config.yaml
optimizer: "soap_variant"
beta1: 0.95
weight_decay: 0.039
schedule: "wsd"
doc_mask: true
max_steps: 4377
Each number is 128 + 24 x the weight over its row's rms, rounded and kept within 0 to 255. Layers, rows and columns count from 0. Numbers have three digits each. The size before them is the row's rms in percent of the matrix's.

# layer 4 attention query, 384x384, rms 0.268, rows 335-360, columns 0-127
108:097099106137165101136132160110139138125117108116115164083162151150104161119127151136109145136095195105130120127142107123111091108105096139103127128132153126129085142102163149127110152169156104168080137137162144102145100122124171125145088143128180111124154137135133164149091103161136107130138135107077109116163145147177131111163102178128088114143159126148124139123142156098167136129108
112:127148153099135136089086119090126121107127108133111095125116198116180171088143125176093104086117097157139109126088150121142115134118171147124118149082145147101156111103122089152136155127082144178109146175133097120109082090142140112112118122107129120113153153135145153140109120157100135168143137089140120158105143118140113113140128150095122086116139151161145164127122085163129093190064
100:126084157103137107141142113144104110119112175162133131123159162116137145112150132119114104121139148169129087115137108103147129119121114151133172132165147147141107162145119144193104130100157117120107108110152127111159127176116140129092119164144130106178128151117115103146099159102179154131181109151133150175139156161157161116155117147138133142119136142112118067127147133138083108142118
111:132131166157137087127125141103119174129146097115150105116145152171109139145130137157119091170169129127144100147090162141124120105149153139133174145193143112128113110150132147183148102153144095111151135102108183078129155107143109170156084151151154121089115142127153139154141131146137125111114151118204161140144118128118171082117099099161129127129133123128148128147121158136133127105154
112:165147126115138150115111129108129112133160080122137112148119114112144100135129106175139126126108048127142106111117142141120081135125148083159150123079132140130143089089133117124127139112110138131140123156093146116119114137145108139121147151098142092143120154113134136126140133116077128144107085133097120131096159104135101108136123110074107185120148139126120129115111116124121153097083
104:134132121146146089168136134121129142127131101169126108138177153124106165113125133140127098143107138147171148084137091122138163113144108158123124125104073133114140126132136164133155134138107089162112168132105124120143123136120077129132129155142139142111110092143124153150168122098168109073136118110104137121125130128121087128114137162129157160111135124111103129178088152133128094149113
102:117153109122106103105134113126120157113145125143148141148157138110160097117111156115143148166110126104115111163119124119155165152121115107102119130106144112108137150135128076139139137116155123136128103136142080116089133100140151070161127120127123116126151130069090128121163097163100096145144107130129147146133086125143120108113138119111093098163142121101104182160102115110159099135080
107:106139139127130167136142138143140162162171103162111150133154146137134110113161129143111131135133134132134161145138150117107184117159139118149117133100143121143124135109130156118114197141139148115139143189120129180128132132146131145159140129105122130125118097128172131143150120122120087128125108124137090132149128140090068164166146112119102110148132130129164095136162141123058124116105
121:121108134129137111116128134158119161128143095141144121070097117093136122111096174163162126089090128089100155139149172125081117150128112112136139147100133135101126138151154148123126140125155133157132118147148114157148126091155132129160146128118108102125114093166190122173181135134103157155105154146135131109136129134120136119175156109121121132088132134149112135145119148120116151124142
113:123142112152116138161158147090101157141127145127138141139123114126067190187099126119128169101123177139149075129116129123107141092112129105105097135160104155101135167127128143141121120125087125123102176132186133115171110121175081118099109119118121169157124067118132120158073120112096135129154124133096188140149155139146126172091143115153055108124133134130140103106127110136108154141136
110:129105156133118125112165159152119154126125111109157153158108142149142125127130158140148102122160150107084173114106103181088153122118118119125149121121121099138128134082097110139162134147163124125117130124165138135136135142129130138159153113137118136115099159161114119114140104136149119102111115108130099178114100116117143134149135095090130105158132164103128140165129085133115082078120
111:122088146116135117147117131157165126117150122120144132120125147115131117131139132119173140107150114096121143092166083108128100126117155104143074142133157097127087119095133142104118146126107121127111077128140140089129141119131143164093123100144170148091121128133112102075120100126111100111162127106154144128147095128153112167120152127192109140118134130125120182124100134165177129104119
102:111133106138145155124094098126115124111089159140095097134144119117146088121175093119156150145116071166130115098112160121115119128130133151127099054095111094168148174090169127142152114095114139105133117110109143128131151154135134134107113140153148115098100144122130135148128175103109131096134133133100124140120095128163086093119150091105138124099146111119132157138119132125115079157148
113:118123145133112105116129089187112179139118142142094117077144128144149128123121129124119086100123116132139139094146087090128107088144144129141120108130118140088147106136109148139114143117149151092101076163172122094153129108147144153160134145126113110140135086155121107141136137104141104089113122098065091122129119166136128120176151109117168157099150104133170071140105110176136095113134
110:161124156144123133129108099118157149146164107098174130111120156120148111138126151153161119154150083109150122132109128083163124157119145096138129133089132116121105096130123109133051148118156132126136153165149127123150139106109130147116168142102126118125104123127171110148159145148092089158124130161162098144107112155086100111134130100140120142118155137156119188129118150131116171116127
133:121138121101091104105160126129124152119130139163108129125137171157141135159138118084150127126109160150164104155157117143112135107096129120132123138145131093115150164107128123134127129062144127115093140115153142141163113160142119157143116114118107138153141119120114108145120142107156123117183154135101153145119131124143150120160132105127138160142105125109164091116101159180132125139136
108:191099120114142129116123114178115135123142141099106102124091119170132124126158126139140111164146141097159114121141130149137143108167099152141145129127100104122156117113137078084170115118111137119130122128109105100171171104140167166128144105091159115150109140128122119119107175147190100117117152122125094107127082138118144121140071139137125149133137178121139135149106116116127100135132
112:154128124144161160140168096123145097138175070131111144103105074082159114178143093080157121112132112171119126098122163134165127133147119089146114162102150139134127142138144102097136159136146148141107115178168108157140179124123110103124162113118106148170144087122140143109127170087119116095142116083125143124147134111106122098124130133165133132153186104115162149116139085128112160121137
098:134153140143153140101126131130133127123176152088110156142115137118170160152147114099111083151078130089139140142109132087135139156145133062116107102113145139120090115130149116130122151131138133125090164147162137136128164123098147163160122127109083140114119053152122068125132103116153132144124111120167151124130129111133082095102131130172109141121157110110144139136124149147083166130122
095:115142155122086120125097145110148122138111116129149095147145130117079119112162117124111155097155117132140132133153100128094129156128121141149142127148117147146129134098166136153180147079098139090191098154115136145206083143154110160123109106151159144133146122096131119121096151111121096099106126103160088132073106109118153132177156108081137141103108100132145128128124123185126169121117
102:128145166139125106134113144121149101151159122100143151129145108131110102126164104101166168119122090142121168117120138129094134121142120107101146147126116116153130167065135094136118192093059147148126093157140086128118123095148132112145196093123130139138168097116127136097119153163083094104124126095130145171122101122152126120140145090111119111144166149125124124117102093175083185133133
105:180146138165168136095125143134148117131137119121103107121109139089192096111132112098150130153127122189137128134097138121125116133119116106116100103076151142146147097142133131134103172093112106197182151185158152126146142133104103131132111105151114170121115120124122141103127148136151116172123141114148151130098118150142118108096149137160097160149182112130135168098112098131123195119168
108:166151116171099148134158127119135126120158139187150156140056098089129143130136149103094087115150122153109123103143134138140148121140127148125122129141159117117125115116151098111141128157195138141122094123137092104172160159171121108094124160128109118121118135099129110096106117099072137135125147130147135137149144110106119125103114116149130151110136138107155134116115158141128134157089
086:117083095178118132168166099126115109107087141159109131153162175117145122094136132140129144118130159123110121152136096144119154149132176132213127102153117150138120158106139126125175115123141142144136135116108141145125151120143132160110096108134160125154169112128151128144104125136123098086095130106097114127121115090130130132134129145134111093113093154118125120109108134108143110147139
111:124140100148109158142140120165103107093118093126104126108096157130157105104137130102133144125112139132157113154104111125088090089148085098127111156119120166160122141132146134099132126142113070132140135129134140162144136124090083145118149099107087180135104093134142140127108111151084109168119156103136133144167155084141082150100081147115190144155139112112144099149139116137114148116125
112:129112090145129114147118154137098137134132134162140145130082107129149146116161177134125101096145143120142124151058133068138120130151151077156140117132148144123121136129149121133133137149123154122122149165156132160155160086155124127102110158126148159187127115138153130120151160128124141161134107122145125134124135096099128153118119117139132151122088123098162131134102095139078123106094
# layer 4 attention key, 384x384, rms 0.268, rows 335-359, columns 0-127
111:158127118137125131141158136131083149122151169139167110127125127097138174161130171125136109097104142142120157124160148123144101097154131085124137175124149107120134093107160133158139115117117164134162117110148106131084163124100160102154106123102084118109139095154115125070171155123148127138133115132121172122129118107147148205127151124094097144176146124124120151111129148128148132109122
111:110152130169146149121107114148129148085159107103115148115130114162147127131167142165144151135137093154114108137130139150117117130146140115136094192174133108136094110132159175119074128098103139118132136127150134128118133104113144108145120100117094117082130125138105102130111138200161121136120115118156106089127132095110125143115145150123144163086098116143131086120141144096113118131123
099:105088097163152150153141145144085119144113108097153131151154183157116120115116093129127126105140170136109136169140143177147147133105165103192121103140151123172101117103116151126156104136177142126167087142134170113110098115086108155129137125096149199123145103114110123064176163152107143070110145142149133129119114085144128124122123125112115096190153098118143160074055093120103176132134
122:147142147127132101128118136121161129132138156136160120143149120103147151119152128095129116124141148072134133129103065113121133161129157124091167115122113173128117072132134131144135167106163143096105170121185083148125160151135128156145124168111135073113098122145144129102154127103144139137102101179110095132115094111083126149113120115180090130089132155123102114135103173071163112131099
107:113150136119124176122130100187106122134118104148130128092113174162138121118136110165115137098169126145195167128163122129135141149151158119132137149148133104140105138140139197152114102157159207196125172169128144134115150059137155145139144138147137109151123122128167108133156109119164137085151132081118095160122164141122172080136129101151121182155152131165123129111110101100104112142135
096:127140109158123102082141131112130141126143083087111131153103106126167120128135121102118111157118147190096113142111093152106166151149151151127160097120141110125099149134127118119113112128120134115125126119135138164146132178147156171113139115105119135142125134108105085129116137066100178098132143131176140123125171136157142132132121112124155157149148112106172163111113117155127154112127
079:162117133150170146148138103107105117093097166143096123119180086160136131128145144158116144105105091118132118090132181108121158130107103129108071153116122130117175070089090143122142153110086162108133128125097116135128132129124151117154121104149124097134144130118119146185103122138137099115125126066114131159162155135142121122165102143175148140086165142111176134130140157153084125112129
120:161166079155131098133120126128137130104105133098123145151117081037155128154089134118102159117135126137130128109118123141138117098096120149147147117126175151149134122122104116148113140155146100159151102080084159097126095155131130103127103189087145162123142129104158106139103128091105151128116165147124127109117142129141136136143178128108136100154111126112197138108170132156139114130138
072:126150083131101145129112160101151125130121144122146158110125157095091146129133117127135125124113112133127127135151106161113092130124148130114148146192141093139097130160144146154160132138130082137109099133146117103110107098154142136128111139103138145128119127120124074086195174126126141122111145107116136110110106142129100129140126188066134111127123085171135098130148098149168128131116
116:120146088148155144136148125088159074126129105120131086117105139119151150116145156134091106164135128147084132163113098122133132135157110157148121122190099151091105116125132116119140127107131090129148145169124112167153081146124123135111160104131098122162125138111101145150087111144096155160099161116110110098118136131108142106102109122097130136150150131103116145089113143158148113112189
117:132150146148133144144119128137143084117092145104138121166103066130127120131140165132110135142132100117146082157125143133080096105131094133116112153140147159120126102109120100147127147084105092124135125094085114136086140124134109127167097102130149126099136122100106090135150102095115118091101107112114149129115126091123140116160097101172158148122158141101122061126116126100114138109146
121:161116123127109161122110113083143171118156125147151111162088182134115140136141161159085088140127077130165126141129113149161134090051126141095107144119192124152128103105186078139120080139109165152134097136097136191130145098139163140160119098104134168161143121115146128166142117100143141124162141147100117155114125101138100144165134117086127150159127154123118141134114138128131107163146
125:117122103107154092113126092109175150132172104093131103126091134132131124140134118088145138113131156096103105127124128134118087167111110095109121093113141189120140107155133159131162126123171123102105182132129133059128103114181098102093130099163178117094098130141138149115076114139095105128103133103139069108152098142172116134142100128135183103172131109083133138108144166143137139118134
119:094146103123098129120092113139169132132130060109143140143134099120133149168120143129083111130133095098138157133124094156126148101120144150095159131109138140132156110132120101099117121131140123098179100148122128129111144147144132129139137142151112111126120140118141189150113142152088136094167062114083138150161114161144096162106153116140135072106132104099142135162120157180102104130138
120:127117111112129134123116144120135110116096112112149106123147147120133188138127167120134137114144112090186105101119088162151123141138161138141144065132146133108092079155118137152129135169165139085133097110097118129151162133114155158109090100118102129123172150131172140091141161082113111134137113157115104130165104078127139086124194130150142098135122126126171152090156154118129088140170
122:151156117146116131120095158064065086091182104111100126140151139107078131154200150107129155131095137118119136107147141145148129139139108159120107140116106139148157153133108117119121145136138157095125162120140135145128127119128143067126122110172144130148137136108116164126114119192108132091159115155107108126140165161125134137126111166094125148132112098126091125143179138134094107159144
109:074155126118108116115095161128138150098108102175161126141118098085109065114150160143097133141141108108131105124118132098105158183165149133137158155111163109099107156124117121138096181111119133111145145103102163110117103150127095121104110120156096162103167114106100159125120124106136154123129111126175106162123097125136151132116111143152135121113145110109109156098072142124102125153150
089:113117150143155171086119129088118150088085107111128129122133090109078130095095143143111116124130084083125140134153097116137155119142096107154102151149095101103140144135140170147103110122141081148125162086124110127124148147149098160103131160140110157105130122123077122141165129156156136144103114102115103135094131134134149113169082098101120097129112172099123128096109127129115098148168
092:156071155107113138134104135106121150123128104145148067149127103151133132136137155129136089174133140167129113108135090106146132139158115142150102130147155151092081148119091139131112083138142155133142125119139190096093105113119103136139103136136170119104168130111106091118113104146125128151167122150119120121152158141114124143150127106136132114192152150092131103103138117138123132123139
098:169143153133131118124147096153183117146146127133110169111134152127155105112119105134142131156108127136151138124113152127169095116096127097156121115129157149142104143112156085072135108156144122132104139135116124140110157130085154155113094115103158139144116118144132106099108143122106107151158088119150107143116103073140103147125124128114120115157141101141127100140048106153141138102112
101:108110130127156134076138162127124119096128154111118111102113140151144109086131159138137134138144155142127101112103147121172114158156113091100098132169157118114132148135152111120108118144173097122136121103108154114138158117068101120169121099128076185156154103135085118099091165157134100163133097136138086139128155087143143087122092116143149147142089141124148075152130087163129152126148
088:094111179125178129112136100149083142076151146134105152095147119128117168111138088097150112113112122121123168120116142172141157133142122113141078115085135125104103139158092107087167127134143116147167090091132123147156123143107132125121115139143120143106149112155131143122145163105155124127102164138129147129153090109143123169137102097133124126129109144132138162112144128115140124119069
104:111125146101142159117079071119105082125083153125126129116140159175112156129154151155189144154145130086129114136082119121114100153146154143149112182128100152143114107107173157126125125118121149139138153123160116143092121117086138122173150106122155114146123128132092132128165079133167109119117151079111120144141141103111129125123138161130148113126110154128115083136091155139088128123138
096:127104116146110097150135098116173115142144121131186137103107167115144140208119159113131121146132137170108122125134125112146137137134130142093161108132146140162155122122119081138161125115119160190105175156156155108156123107134158126121110074101160115137137169139180112137122158136099140147119117138156090095144191165138146094136110134136133098129112127101128155129106110132125108108128
103:113096171171153127136128121099108154130123162122106113100127130131116125144143114118126131133082132108117138124119144161132158149137135118131111124139122121076093123126140126142172117119136129150090145093138134165077130130092167147119109144171129110093140145105135154136137191105135137133121128118132137118190086125147136131100124128139096122141080147109134159113097163140115097158145